Weights of a small transformer language model: rotary positions, tied embeddings.
Each number is 128 + 24 x the weight over its row's rms, rounded and kept within 0 to 255. Layers, rows and columns count from 0. Numbers have three digits each. The size before them is the row's rms in percent of the matrix's.

# o: layer 4 attention output (transposed), 192x192, rms 0.104, rows 110-174, columns 144-191
# v: layer 4 attention value, 192x192, rms 0.115, rows 111-174, columns 144-191
# q: layer 4 attention query, 192x192, rms 0.104, rows 128-191, columns 144-191
# k: layer 4 attention key, 192x192, rms 0.105, rows 128-191, columns 144-191
o110 095:108127100119137122086133111108147142136123129127113110104118105150125127095097166045117141167124110166159112166164101129155140123192127143144110
v111 095:107113139139155131127110133099101093118161178067117117114137140107123126165120136121100145141134123154133141152166123125118115160124153105139118
o111 103:173120154122121134138146136120111085142111128081141129105109091121118168132147142110058111129153130123081121083155108119106135147171138159151099
v112 100:159138138134132128133105133086080096143095113137175134136136115145107099132150122169121169179127124131119158184160110131120145172125146153141136
o112 104:146102135087133147105200131113113096075141116144162155159113109116158081119159109098133147121130145096110167146097151132156117156117126154133108
v113 100:157155120190109089146127137177124105140109105137116134125095154135105121102126141140156100156168106119131104131114093138121119173133182198109090
o113 102:167144145136127144153141152120148115131120108120128133141160099121114119171130122194157136108175091158157098150122072111130123131127119147105095
v114 103:152118145101132197124110099122156119110093129117133129086109087137143145140121196155110175107140158144105119112103115127158107125141171128090120
o114 109:144151109119154090099147112142106106123130109098142136125149110134121155138135150153075116160112081094141140142093121122100113089145118124132156
v115 095:101139128120163100138111144165121162130088157153139135165156093164132118096149137123126107132175119143151124141180142120170157130148114168087138
o115 102:106124077107136120123126128176114104138095112151132175132162149106123146136135158158141117080173169088131159129153120131158115168094125155097163
v116 105:110134080137094141106102091120164134122138148157124152119112134121140167151129085143133133127141162132149144075111183129089116045137129121123109
o116 112:123122141147101127139078103102165172085155121160115093133126166135117099143127113101086183166140142124116132089170166184111126089133149124136117
v117 108:133135118134116124138138133120158132151110101130144134130136137140104128152155098092151181134177102157155188131095123180129113118109126118117135
o117 108:119120117129120156143121116113101132164117153126145121155121144124105106099185096060119153117151105116123140166119159188118120109172114156171126
v118 102:142127153153132174124137123127116147148119141134089076130083162119135113140092131118138155168128140180129080139124107172102124102112126191133126
o118 112:126149175127132124093127118076176114125179082121122121145137158093164094111124138124089123175088127125146115127130141171125128120140120102137127
v119 108:132138123128154118138152094144160157106140173150118167119115134102143140122130143144149133108135118122131133125119118141119133121140118121103148
o119 113:162124165126126124119097145133125179138147152129134141157145122138126189138121138149118125097117133121086084133148117131093113133146092127145110
v120 097:180159103130143112121138140078133098079097144117156126110135132109164121090102134076119170133129130088061131071162111127148110107132131107148115
o120 103:174145119133133133157169128192100143113130141153126113177113139120194140127135093111134108145101133153088160096150099116124083100155153122166111
v121 107:147163103157092127119130123132100085090131127131081144142126140129155075112089112057142081163135141152148148164163124131178141121109125132151142
o121 121:138174166142113120144117150156111137135073135108151167132088136112151109188126157138105114133145152151105129135116136099148192166115119175134114
v122 099:153121148140142103140149159099132122119143114157180119107139148105115130101135119145118131121114141130087126103148123146104166121118133133138158
o122 101:150102117098131142149170124148130103139120123099138109177105143091120106097143090139078119133104141126091149164133115108106127072135123160138171
v123 113:086162109105155170126141169101113114137163127135113143152147128087163159148115094142162156102107091129129202127158111164108175112128111120144131
o123 125:107147135124124137124146129097077127138140125127116104133128153155126124097135124102145123108090100083165112101155168125121152135090094190155125
v124 099:163152120104132063124092122119144112121133087143156123156087140158136126101141129106078148137146141143128091147123143162095155113123129153145094
o124 105:190140149135134129089116129137119180108201099177096139154126126104102153088098137143121168123142142151137127111128118111137090126108106146121116
v125 100:158144154151140108160089137136114100139166111141136129117079167159151145105083179148103102133164114125097165144134131102187163125163112126126141
o125 108:133133097113127176151108108144128092167113121205144144114111126151158153069078129113103138112119104119129187176110102130115096150109110135131169
v126 094:125138148085131147117152150173138150114151148158143162131164117093140136104121144122159131081097117158140166147142140123111117164142127135102146
o126 095:099117102126145122113145157107155099111072159124159126131160127146116133077152119121158089124147131118117129147086140136159105146115097154148131
v127 095:112141137145170146129130092141100153106130123122107124136145121120130170141122117123133150169116135131123202114120106158169104103141173109119106
o127 092:146118167140164086179129084070057103149162115128178154120120141120122125136176087131102135131107135116144166174147119157070107148162140094144112
q128 084:115112129141112163126146121124109101103152089161149151125165157122151149165120122134167155127134131134172151105174115173157103150142113126148084
k128 084:140148128129132113133077113115157147120152101137086122139145141106158146129166098143138116144091096119111156141137091193154117155159163079137126
q129 076:151099135106131121126150122123161120122138144127132138156130173111151127128138135121149126143132198081100106110126122161158182157123153140159138
k129 079:182136128112113117101100117132114156129145152135143159160141104130141136127141134140110144111112135133143156082160120160115113105146131149177106
q130 105:129103178112126099122163137114139115128125103109106076135132158130148110160157111143140148134138159092167121138121116194128100090129142128141115
k130 095:112132153158157107128074111087143139144112124119137126090176139136136094113166138151177159126104127109142113138151087149113156143146151151136068
q131 089:143108133115113128092109094102166127108142134171101147153116097081155112127104112121088127092148137156148097179163110160099107127111167141106186
k131 096:122177190146168090139100139134118127113109143098189146118137111152082122108159147118122122101134131155119086048068190111138164176124072159123138
q132 090:121152153124117154123099142127152126135131145148147194091137087101170194127131133132141122129174117141134097128125107094116095175120082111126050
k132 101:097113103111132127136097177132145115080098121077133145187104120119103104127173148108154113098120138115111138105132131127121115131107088143126153
q133 115:202116194123103124123140145106139137118161118114146102167088164096094116136123118124113127126156155114111127140121144149166136103162111169140125
k133 089:186153143117125076112152127176158095188143162129123139130138095143158110144123152155103086121164116131119129143101092121089116136161123163132067
q134 112:135119147108121139146168138098120134153116134130080083118141142106132145129094109086163149122137143147140168200156170126124125098145150155164122
k134 100:171090103148159125151091115151126139143115115136133088162169134176115121112154167138145110135102150113117122108151164144129160131101132132115159
q135 103:106131163144159131108147132139140122110096115104103127113174149119091111129143116094067135113098158108119113091111168141134146142113110131133143
k135 110:115109172106132122134113107112141133139152128150108156066142093119119149131102114112116122117113076123119185142156116103164118139152181125122077
q136 098:068101113090099169140200101123154128136168134144113157106102117102176128124134123143155100183125112141116146107155108139130117101150179127160153
k136 097:110092129080151131116136121156150146115079127148107139147108087086100166153150111115144143137185154144122113094114119174137105133163150113115146
q137 109:119128153132122122141083154098143116134118125170148065123103124111141108141131104090161129115132145144140146136116162115123133130130117128104102
k137 112:158127106160116150142129121157158120112129138116106163115099140074152118139099152117148111101137148179166102123138137135111098152144116135111094
q138 104:135103155124110139133151122123123099127114094150102167119116118115137172110133128137119128046089130128147094130123122116104112125117112115120105
k138 103:159131110124152140116154130121124127132150133150124125099146156153117142128116150140105104117102150166089124144152115140137119125151141082140137
q139 110:099109142115133100111102137141143139146076090116132128123181137121105115102155150118110127086120138100103139148103142100104120190161172091111135
k139 110:156097117098073130132121137148182133121156148100117073121117141131108123072131147075135098107104098127141113151151083103145108132134122106077154
q140 107:126126093103125112103101141137150121169130114094080141149107141107170151139123147110167140162168112137131148111146116163124105160149171130129124
k140 111:125135133121151128090090135174173132186133134136146158168136136143118104133143162146174127127168140156114110102169129145119126165131126150105164
q141 098:124113158098129132112144163133117117154155130150149132103126137121130095110147126113146126140117154141154117181102117104138117131116155166137154
k141 109:096128111100108162090098158118160142096132098112124141123098109145119109170130150142153113096120099116130114053174119102117123140147150122114096
q142 103:169110173148131148179149113099063122131112135123164122136137201115129164149128117128165144144122115135187144145158158136135150103166151115135136
k142 118:149145131149135155094152135128158106110110121109132116112111114128123160110085112106115117139110133113143179149114145103129080136143120123134152
q143 102:155120158112164162087173170119065119124134143089128109143143125161141136107130110161119135124129149135111127132157100130136127131128075149159112
k143 101:135167116162145123165084117096122134137160142155144093141158101104133083085086135174119124127097122121128131117129097127149128152127121121109153
q144 111:128086112140126101138122085139131090125177098144158108151162144157141126140108150128114106141088136128170093150153156070135158167137161121116136
k144 103:124100105152133108119156114160109110108125070070141119087142140128146112132123131152164155108127121119119117116164160148132103133120122091100168
q145 102:184142158166135113124131118098122110119191086127110147156114128120129129158135145127101173111160111148125107155136135132155124146150119151103112
k145 107:090117138123150134138172095120134114132103161117135113117142109096108122131147117146113146108130101098127132104115163117155115155135169153167124
q146 099:122123155143051153101114148141130135134137142135098099179119129110143075142115122132122113116151093140144113170165148196146111150138114114124146
k146 100:128163141139127121086084143149107160121073106159151146100091130121131096171126119123134119126147122158166117115101127162111127133127134124104140
q147 103:107144147155094109099131127109144114131097152122128114131145099199131153129149179152098130143138158066136158122126138101119140125117135129134125
k147 102:158137184144126199117141132132119123123173106128132086131137141184156149152162157161114106110115144064136135109122111112135143129142092133148111
q148 105:141149150148121138110119131125119164081130107118123119214111137176126071146124157112104109108115097168130111107129125133090140128068172153145135
k148 096:147143154128138081129091132103129129135094127120136105152102194084103118139155111077144164157144161148163121103174142159111168117174138126119168
q149 104:145125071146156108133111089105113154118106149131143118130130158145117161102133129132145110146154124148147128114091101112161126117121147149094126
k149 110:131136130108128102134146123115135170170098109170162141117099066177150121113094157132120129149106093168091100096148109129123162159131100133095152
q150 099:097119111104118184126112095122130142151128083153110155145089154139134107093102105123136166103145125159134138123118086093157156135111151132140094
k150 112:124151122161143139146127145116102135151128085162104159118121107106109162114114112127120091113143165129138127076142106138140101113139111165150150
q151 101:132099168154109140142102131155130125124132101113140099136107128120121127121128121116131106185126145121174094112172131123103127102101172147133077
k151 106:130153150129124070127118142123139111100091157142144136102134149119156110114141102139143134131146143078104143118136174151100138153165149093117137
q152 114:088113145095145090125157150092142134146120119094140076151119160135119113156158107097094139107100102094135128150077128133108112100114162149135163
k152 117:127122152127188099139148103096128148110162132147122144152159125123100148085150094102120157123113129091086127128082103095083119136134093137125149
q153 106:146127122072125079104172119167124133058138106114109116115140127156114196144131113119132087097187127112118111158167091094094141104126104112140156
k153 111:140082107135123116110151147119127158131114121178132129126153112072124095111168159135116151172141122100117145163129077127128121145178109163105151
q154 117:111143112169138128115095156104154124142117094107168114132128180127075130133130092099132142124112140136168155091093192086153123109109140107140107
k154 107:201134115153119104128143126158146125135141178132129120108176117151088165134130147114114118148139075138120126110167092097107110147151120171142096
q155 107:089150110153135150116153150117140116163106058121106100120138134118099170136106133129125130114137142147118095152159180170131150146117104128113165
k155 104:123131117124178146130111107124119122159162126104113122123134117182080155104123135127128153191138120140153083165117126154097156146123101150111136
q156 103:136140131135158137145066106160136078089123171128138132132106106136149138133159118137131098124122137089125161140087098145116173142139149137127099
k156 104:149135149133127140118137087142126105142122105087100165142112142107154116157132147139116089152106090069116100101130133096122128143115128134145122
q157 111:143128122126146136116101103138083125108106096133076136131164107128146137091113128128106114109155149110112150130105132170146097147111142067146120
k157 109:142114090135140127149101111118143103129135186140100156135101111132131127150136117106123105162138149145131142136166128161116116155109107127131119
q158 106:094091120122135166125085103119099102142146164132126111104141120146126173119142120164098131152129105087160137110122163096121142065122126097093144
k158 108:127146163126097148163147168138118120123087149081167134150121184173140123163099172140123071111124107122149124078111120097110132108120092122118104
q159 103:090137125113141137093098184095137092100140145167090132144118122170121086133098157118159130118132121125141117165128131094106135150147123125104120
k159 107:119137156127114118116185184089134096124159119143123132081098106126116146096142104123095136149138119094115094146126117190142123152110122161116138
q160 099:108108114134104104144125156127141093135091127099110077141166159149116125105115135136163129166109114103169117139119135120139081179121138057116100
k160 081:121126119142139153137117142135146142140145145116142104074119134118128132143128113124133130158139110114133139203112098162140088130125149150067102
q161 101:090102074143099079149102146126111107101088134088132060106154173150144094129168169120158140178093104090121154158136124147148139147137157106084122
k161 079:156131139152104159120132130115157104128174122159087090118125139096174122113143122139142138195093153122110107161121110139158131134136157117072140
q162 078:108134148123155153141181148112149102130082107103149127086127124119149138157131160129096102120116116140157117159124129098112132135115145109128117
k162 080:121107110135116121109101118170139114107096132114104126191119132139109087141151132091106145137111143077126143128136131159109113128091119099109152
q163 094:196142098136133145096176134118129142100171147120160151163120121161114141123113140129135157144161136133114066135111115128089156136129122161148149
k163 083:146107115133135118123094095106157145137119160154130156152134084132192067125115102083098108125101172141133170139127151184129120127136113102146145
q164 096:157147164118133104138119092134126088130163085113116176153121136121135145118098119192091090117150096160142120122114107058150150100134117143138131
k164 092:149161142112095124109147143137164140149120154133116115142145091191138134152137151112090188170111135076106166117145156130132127095109118142145127
q165 088:150137100121155108115114158152098143120075104082133135118135136161117104150150138143117116176161154103102183105171144128155147107128100124130111
k165 100:127106168133096118124130130141166125134139141118159181118130139078134118109128114150114146155112156094125156147168080152161090171129157134105096
q166 095:099138120139120085108149101111152132136142104124123192115143129149152124172126113140102146160118117128132144136120113087062141123101125093130135
k166 095:139107129121111115160152183137122134075121122118130100189145149145114142119147098120132130093104156155120135172143131177132117117147130110119122
q167 102:124139163092106106099158157125133145152106138150106137135125138132120108130161133131110165143157156106094158136120132214103116134099091107140125
k167 103:108097131149138127099129145149120107098104093122140154111161148113113156157149142133122143118131097129153149110135148065125144128161102119123126
q168 107:129114114134110133138088122117132083083124108122132130137138100144144142119098128130137144098103116137144141137120103100104111135150143136164138
k168 107:120126136093154119106115109133146115120109099118140122117107124160122150108114173135123130090153120192120092134101174084117130151145104116138142
q169 109:112134138142147174145077115148152138105120089121169123108119174138139150143135121120139134098111160122146127135123101180129114146131117136157167
k169 113:099147129136101091132121144077141149099164149152152129093142150156117120091120122075133127081122115168131162076141088079129082176134139124091131
q170 106:153112132101129106134131133122098103181112118138111110165113138139134090108160130106098141158180135113129184125140090144152142132147077145137154
k170 116:169109105144108146128180100109111094125168114103108146156134153146134150155141128175161154179113125081095138155157099172143127143165205102131139
q171 096:138160117122111097131106151097128157115123134151159104140150162101144130118112146147121126105094094104162192135138158162135104102130140085145079
k171 115:185115135105127110107120137112140148097136167136138123130122109130126136135152138137131139118120144144128133134106146127101133101119052121127105
q172 108:125098135131127119089157146111131172163105144102100112152123119168149164163149118129090122162141134151149139129117149133126135119189109166137140
k172 108:135155102146137113119131119119102142140111146104119107087096136136121161128114095121098126124169123138121183143119087146137126155138084123126137
q173 109:140129124151120162124087137135123148103114136111125115152106132126111120156109150157130122162174155154125138161121125212146104135095098127136144
k173 106:118114145129123140119149122114128136194102181151092136109098058121139137099122134145124155114134123089132186137142078149141105119143126135153113
q174 102:077132100123110119099134129176155157114134152151148157099119119137067129076089125111127146104109154100129093143076133117151127129103166105141140
k174 104:127131145114111108130147117087126126105158173108121116151160138137139157111126098138119188154084097127152138107148153114140166081098142129122096
q175 105:147155129139134127149113107074140142134125108121149108188165148141096116125197110140134127138112161099128123152131108131146121111172120163144104
k175 105:129130096122151133109146114138157109131119101156125121118154182126123104130116137151145171136146134133092102182142130079147152204100105133107129
q176 098:108140140123144115165151097119137137122126122138140141117134111128123097117103149160101129126120108138150153119103113173129139125147132125115102
k176 115:137137117131135115126105105159176141128116138084132113115135142091126160146070148136142132100137138134108132103144167117118111100155138127123138
q177 099:142142110142128134140134123103117111134126114117123098147095152138130142125135124133091132161139161148088123151123144206136176145129092174129122
k177 106:123119153156131132089125150154142114114149146194137149124116086114162152132128119143146134155162096145126091132097155118101096155131122133147120
q178 105:108119106124130153160123167134139129138111123160099133135140111176137101112105118110163155143124129135076159110095138167112118155155136126156143
k178 107:162130111141132137098158159139129096158162154146133139145114121110115118125090141164133109133148101140164108123178120103109123149151138112152116
q179 104:158103112200134160149124115129120134151105118142097140142133125127149124125161142137117152123112125093132134151150088110110193140146138164128192
k179 106:119152157121138127134102100113143125118106085148157120133140099135120162113127143144121122133112153143121142104153111103105120164119151092105095
q180 108:141147128113105139119092147160141164102134122129153140174096142136172134090124130144142133180153136139101099115134139145167117115137090136097130
k180 104:114127104120107116148137123132117153158125111159159111117167151113130186154133190151119112187151111113131094137184122169100107112133159124116117
q181 100:156126094138125075122132147087130121126129097084102118163125136131129127153123152139082133116177115084138139108125153093127171168107129120111117
k181 101:154116154156130153160123129146147149116087144119159110136113139123156115163110180157158101135154124091133085147129127133114138107139123143138170
q182 112:144155113099169123141122135075117158123114116125180140098121150091133124125139132089103130112142119106117168136195126154113096142119132075111138
k182 109:102139110099148145131137149143169130167141133109126122111116135177135105100125151086090137122137073179144133085089129141099109111136132166125139
q183 111:143150143110139164131125121133122152108119141117162181152100115127106156144117147176112100132138132126133137133105082123120143122100076135094121
k183 105:115158126125125135083091157156113136113104087133114111113149115137094120131141158121112122140111135117119124089124139103112134105124111142167136
q184 102:134122120125145083147120101110148145130062138147131111159102140131124118132141156096128115119104096122150134126149171109120133133138102115095136
k184 103:115128136076134110138104161089167146086144195090161116111112147143135105119109144111127155114130105109117080107157102115130117155157157142091156
q185 111:144144124108137135140166112139164137128142172160150159085110082133103130160103113124146121114160137121103093120182121158088148152097103159135108
k185 108:118150129134170148123157150169108157124149067125110142166096173120140142120158115119142160137139135148104156106173148191121112144142129129161142
q186 104:092116098144113168136091135136110158145149128146142154101153104136088202174143146109105150137106102115122146169133118088142126131093138164119146
k186 102:118100147126158110154184144138144103148103070120112115132115123153088145133130125123135107083151109131148129159178125164129117112191140109144142
q187 114:155134133119108172156103093085138118118137173132076095168094141139155119156097161133141098165128117108142128141083137165157132111104146176153110
k187 114:136120162137120103146134120110125139122063139108109144129121120120143126140093118130056150112158148140136136153174109111106082145172131114099109
q188 099:104130149102107086132112118133138100130133176100143144127121118134125163158102150126118134144098103114176129108165126098122109161115134115095126
k188 099:133119128081190108168150128114133138100079137092130109114135124152125128170114121125129096122106133108143173087120105095145137141138095113151143
q189 097:123137078132101150122081113123145134112121119116156119129103144154065145146143131141103129145183141124115137124147117154137108131147157124087124
k189 104:137150118111117097125138139126188135130145125112133124180144119145145097095139152131129101156117112130138141176127123138087126163147148121112141
q190 110:165154106146113149138084144168127117172112147111120134180152090170117103082138110201124108118143125125089136131126104142107203111107094143141111
k190 105:089134083150131105110135144132077072147121122123104124112143172146100107193097111120146118143146122138154104089167129142076125129127116116159142
q191 106:117119167112127113147157103106116145093148105117141134110135136143134131156122122075174119073115144119166125121151134114127156141169126111151123
k191 112:119137121095148141144099145114110138062106141130147138146142157105105119079143134118107129151144157131156117139159125130151137121091194122102135
v128 090:106086133106124131132140092100152103132190124132058104127120136093156139123126114129108144111130118137121153119106107110153137122138110164088150
o128 083:115132129136154086142123069115139159134083121126103120153137079092143152164073168141108104137079111110124106155136117135135134139160129137134095
v129 096:111119099099171160114128174133105112109129106140107129103158147093106144136143091146141130127147180136137095117151104162140133114143120095136159
o129 093:137167134124141166137156145119109122098118142099139134128131163098135050128187150121178111115092123130115093093151101141122109117126135102125119
v130 092:120120145117136152108161140138127106127151120099133150124099113149126148109103119121117115143161104178070141114134135102104080132090106146140119
o130 084:134146119116089112123151158117152140126095138152136142128174127144078133147102146110139136131107083133164155164091149089110159097147092131109081
v131 099:142114113183135104125103105124127100121175123100132129092125154138129157140128128113154124087111118169119129110140122130146118151147189122146097
o131 088:129121117123099114109102127133096089131139144117145139139103122156127137109157136117078127146147119144154160150090122148114148137129123136152150
v132 091:139111126112109076154115093122098138189118109149123127152141118149135152130131126150151124129142126132160120180146114138104151138160118118123151
o132 081:115096122131172092129137149145145167154096091173165109116131123087123120142122140134125125101144147157172154151105159121134168147171155132139166
v133 098:156154134157110121116135131132166141124116144158151118113159128127158074128150164119136139128110091095122097120103114176169138115117113109151092
o133 087:137121105127138171138116154151166139153117185157096099158138119150148077120130140148150129125092122152105091158093138145131094123104119154124169
v134 087:093145119106097133135119147151127153153124099124152086115120159129120128111130147128095119131143098134109110160058144093117150142090071091120120
o134 084:161163123163181094118130119149127074121138107154155134106110104109107127118103106161137133110149095105121087081114106121121118114122136137126103
v135 086:113083121151156121153151128123146144117135117133148144101125070133143125134150115135130148148134125111104095140134121123156139122124129158109145
o135 083:114118105117122143122140111113122124132104122130094138151116102153131156111152130103124133119110130097135125157097089103119106141153158129147098
v136 093:159101159176156118140168150102150159093156086099102147089125164088104127157161147107140127111140176130112138139110115135124126151140108117143089
o136 084:134128154100098157102135152123103129125131149141109102088124142112175156105110134144147102088139161120114111163157077150121122128124111150099117
v137 090:139177153142145127147141122090089100106159083143144126143127156151091122139114084133128143190147165141127132141096132105082159134131139139147107
o137 084:126102154145105125122150146129159101154111110105142086108144142119138096166131113114090138094144106125167108128142149142123104163108132103151111
v138 098:111118147121136094170106137160115102121159135146130148146138098142128106120115135133123133137161105135109154117116132120132163165123116108103067
o138 086:145158089123116113113136061121141111166117140144122136150114134131149134104149145122090107119095135165185132153137124099128127110118122115134109
v139 089:179089147091128089168086124119134106158159141112093152146130079112117138114079133071114103121157133119154126118153131190120115139154089105067120
o139 088:140129121108101110102156080152133161119139124163126086150090133131132103159102102162117127102144124159117131101125108101127097117116120124134106
v140 093:163153138106146111139153143169121176129113124124103181128128121152121111136123164127116157169111114152085153111149124123138133111148128173111117
o140 081:140082117158122154129116118146157115110153133118138148093163134179095148103095142108119127138158153116099090165073143127092111135102126141098157
v141 084:140127104159120138097093136138164129151159169121104154106138127139179099141118130137109087137116105126095125110125127119124156141114163177160161
o141 081:118122098155130142156172136106130080136112143106214111142133112153147154164156137124161152137127155141167124095102171086116126176088142104143133
v142 100:071137126117148094174140102157162130100110157131106098086141105168147149140082170083149130132118098133134120126146101087140154130122156117112128
o142 092:092088134098122072122148155122143134130139113115134150120180137099164143147145158108089148123102114168158086134194119099117126134121146121061146
v143 092:096114171129137148141073122152167120113146099142114174157104144142137132115157148118151105188162143109112121136120128142145113120148118116147121
o143 090:125148155131101143083139129114115106143144160076106110112142193153160134182096126101089130094082107116146138148113099146123145139160163125113143
v144 087:104153146109151165097129121112148098118115104117121094135132111175125169113104159135120127084120171178104102128147094192150126119084117107122151
o144 083:103153157106150133087150137156139105082153124179111140097140104127136124148113168087166091112144156130143139136077124136110120149157164101128104
v145 087:098177124126135146132145129120147132099119118147157151100133155087122118159161152109129105147093173131125171109123101082110104194145118124134143
o145 079:121115138105121116105132127114095168121117143097098141105106118129109142099115143113087146148149103139082133130142133098121111147119143113103088
v146 093:138121113144135096125173100117108157096111122117110129098172130163158133109130114129109146150125154127143109128170152164086146085179143119160112
o146 084:187147125137135134142193108143131157109130134109106168143152112123146121118131110129160121127153130123149117148097077174202087113134138123134165
v147 086:093108127145122135101130129124129138135126129133119093110123181149126122151145125112155132141137159088161154130118131131110127103125162087152120
o147 082:145124122124126153098115125115090148081173098130151142100078109093138093111116114133178109156145110113112112136169152150172112124163120179121170
v148 091:114122112163138172125194148130151076134153092121119110118156149143128106132185096138108135134076119130182092109179118107118145122139126111142131
o148 088:145091122188154142159169148120112114097108115116136139157151159126105109140151121114142129163121170158103121129134151114117140161153116157160135
v149 088:123166129177138127115103127112120160109168120141105139124155143150096127061102158153161109136114123122137125158157106149109167150123134147168175
o149 090:118099125105148106137126124166109124071110167128127140118119126133103095129142099147092129164097110137116146127130137117124170112117115106148158
v150 085:132142111118141127152119120110169176121118162162115126119199143146172093125121146143131147057153176148135129138161113099105171133173150133128130
o150 084:123101133133157104146156120154146115121131126133122163152154149080159118141136129106136152129117151181091088113144123062147110100153132118142142
v151 092:147134154105168138130172159125097129159117131127106134121103144122154111138160148124114131160132103133164124140140137143162109098119128138122126
o151 082:106098100129163137137114152130113108096127103146128072126053189166121156145148109160110152092106176114156073164185150151126150132116117122140136
v152 087:149142142158109172119126106117135110134125151098140123152091103124159114151162122127108066097112176080124096089132155142096088144093164154164139
o152 082:106110141126097138160137095159119140127134154109154126111128130144094109157126118111126113122117141091130131140114105110117101133136129120097137
v153 096:160137101070174115129170131125155141092161143130137113157140144136136070120160150150110100107126197175120121129129125068154169142136136131142129
o153 088:151139096144112123081096126145137125095158119106167100106128137089105119121115128107148133117105149138146138136150160138161157132122154092113129
v154 102:130142139128161132129142153132117141112074150131127105175107136146117134115145122132132112118100137123129134119087099136119164130136134122129127
o154 094:116155136117124109139085148147160140098113137134141139115157127119128104134110138140093158156123115132106170115135091130116108138156147140086088
v155 096:113139109124158127138129108194141137114102094106147154114137168139128177130143149135178142102110138153105176119087183088117109146146162132163132
o155 087:134157146155102188130124117108125115123152097110139132129145133109128159104167151124107113116167132120170090115122145183130113116145087158112114
v156 095:122135155136084160099115117135152142090075097179118149142120164119122149126131076137131107085179084096154125154089138175125114105144139081129138
o156 088:181154171163135134124148114145124119158149104144132083108111155116151141148123128133132169114127153139105139127151146135180122138096120169165122
v157 083:110158088063159151144135107135151173116136175122125191142118089139127143148089177169163148101123112079140132124115139074127144144103159106131110
o157 078:110120129120122133160085161162170121152139132091149100165138135119128109140104119096142127118158116168113116161130205099145119138127118133107182
v158 094:145109166124138175078119133129168149139145159128162147167140106142113111110087127110160146099147078111094095155106148107120155140133141134103171
o158 087:128116130131133167151142139109148123134104170095183103155149165127086171155109113180117154084111129109156137130151157132122161113111102144162091
v159 091:148121110028111120136127132141123106100122071168145134099110122163164110140071116138126107098130139152150155096135088097128144139125131134141124
o159 081:098128129106073105127136150117118146110139115140133122096167138111102153129126142099143143089117137163160102099144161093150090166120115114150118
v160 097:119132116112134165112090092126116095142093089115108110123115094087111128121129114104105094126134162083151100094089101114128092127101090103137074
o160 092:096117136131124107118101141108100158105175097130133141166119134110110104131118125129137104137090141145110132133118090129111143110085121103113069
v161 092:094192116165128118139097124109108088159112095086148135107106119119139109126143118156101177114141116131110119097146103172122163109101122128141088
o161 082:140118080092108109113129110118039118103161134155114072137154147138147157104121110143119104177091129119141135107134160114138073158066118118119110
v162 086:143149159148109098109130121140148116123136117126109126096144123168118174156148132141117122110138133134100118113089130145184106143118117102115121
o162 086:163140133114146162160105109126096105092110080160124099126154151132157144079080102096120159129108107138152148132100178106107109090163112108140115
v163 095:121098133129095116129106139135147147104106148096177154138135127171158144167116115128127114158116186104147146143132109154125121129125134056092130
o163 090:156167155126140147069066128129123137103109135156126128098177117123117133077142128146119125123077186121117159116114135122131142126121144150184136
v164 086:092137110088117128119154098121140114149155119070086149131104134084124114118158110110126160125155095101113127134143155121121161191147125114108103
o164 079:152116115110110139133116077142107162146182138133153133153131106100135114130167133128138127165156132145085132119131119168117134145112128118099139
v165 088:121115120122132142152125131131122149112116119132135122148148125142111156129120122113100125123123159124125120108084147107162121163084156141145072
o165 077:118082117083137143115105116139163116124150096133161146149160134172109120145137119116141121101132114158159116123151152136079143159096136123145134
v166 085:156130128101104122148123088128158148106102123146131092117121111114190120108131134128179117104167113140122129135147129135162114096142138146158122
o166 082:115144124094159141145154131105123190119113149156135096122102145108104134077106111103091106140145123121129137090148124118143092108114149162111113
v167 094:202143122141082091090109158160186136175164135104094089131138115095087155122114113124121126118180103105118155126149095104134127108140094126103143
o167 089:149133083134155130125124134088115147158152157111116137159110143146151123137123144110114120141132177118139161117137094125101101129143140150144068
v168 088:134128137120100149156160143120124136139137131140142128114143136124087165107099121161107087153150185139123106115123146091120176171129134120152169
o168 090:089105122170123106161167147105140150088099122105154103101148149125069105142111099154153161109148137085160094130143131116124124122149089116133131
v169 087:160133151146150141127180111136131131161115122085119103136119177126130112116148087130105144066076076110149141141092139092097122117093084119121123
o169 081:129136155146104139158101129098086122100138094086134102100159109142141141140160141149116127135145145142126137197112159155142127096130115152128107
v170 096:157126110184148130121113094132099150139137170152139096123144171139104185126093118118113180141130132194126141122142122115146110115119154133179120
o170 083:121122102105161144172116171155145153111153117135121115119142119145104096111151127124147131092111110109149100124116125098177157152162105138101115
v171 099:141135099113136093121136118152137159162101144154094120138131125171124148127172168112138157139115141125168096085184117121136144109142125158104111
o171 083:116081108112134128112133131129142125131137141104132143124115113084131155143158102093119095095098183165151108124122114121134126140134112128141140
v172 087:122135112139163173156154114104144106125146126143113118172097110187144112154109145196122169121110133139111120093097126082108163107123124164163124
o172 081:134091127132145125134160113150110124134108149107133070125140158125103159079161143136149101160098132135137125116137117135122143166161175123155149
v173 089:164112132127172143112136079108126153102132100145143125116076091127122132132143136129134150136174120103171118145133127132135142107120117159158108
o173 082:146124105128133152193154130139143168131128135128125110131110162121116123132111141126138088148144144117146145158169079158088165097156129141144147
v174 097:148125134141158125181142095135162097142099130130121144110149131159173147129121079154154151117135124147109166143105123111157111130098105164135091
o174 093:123121137131145107156109108132130160091078122139178126134162156102157135131090166141132096147140169112158132119153100064076132119127092118098151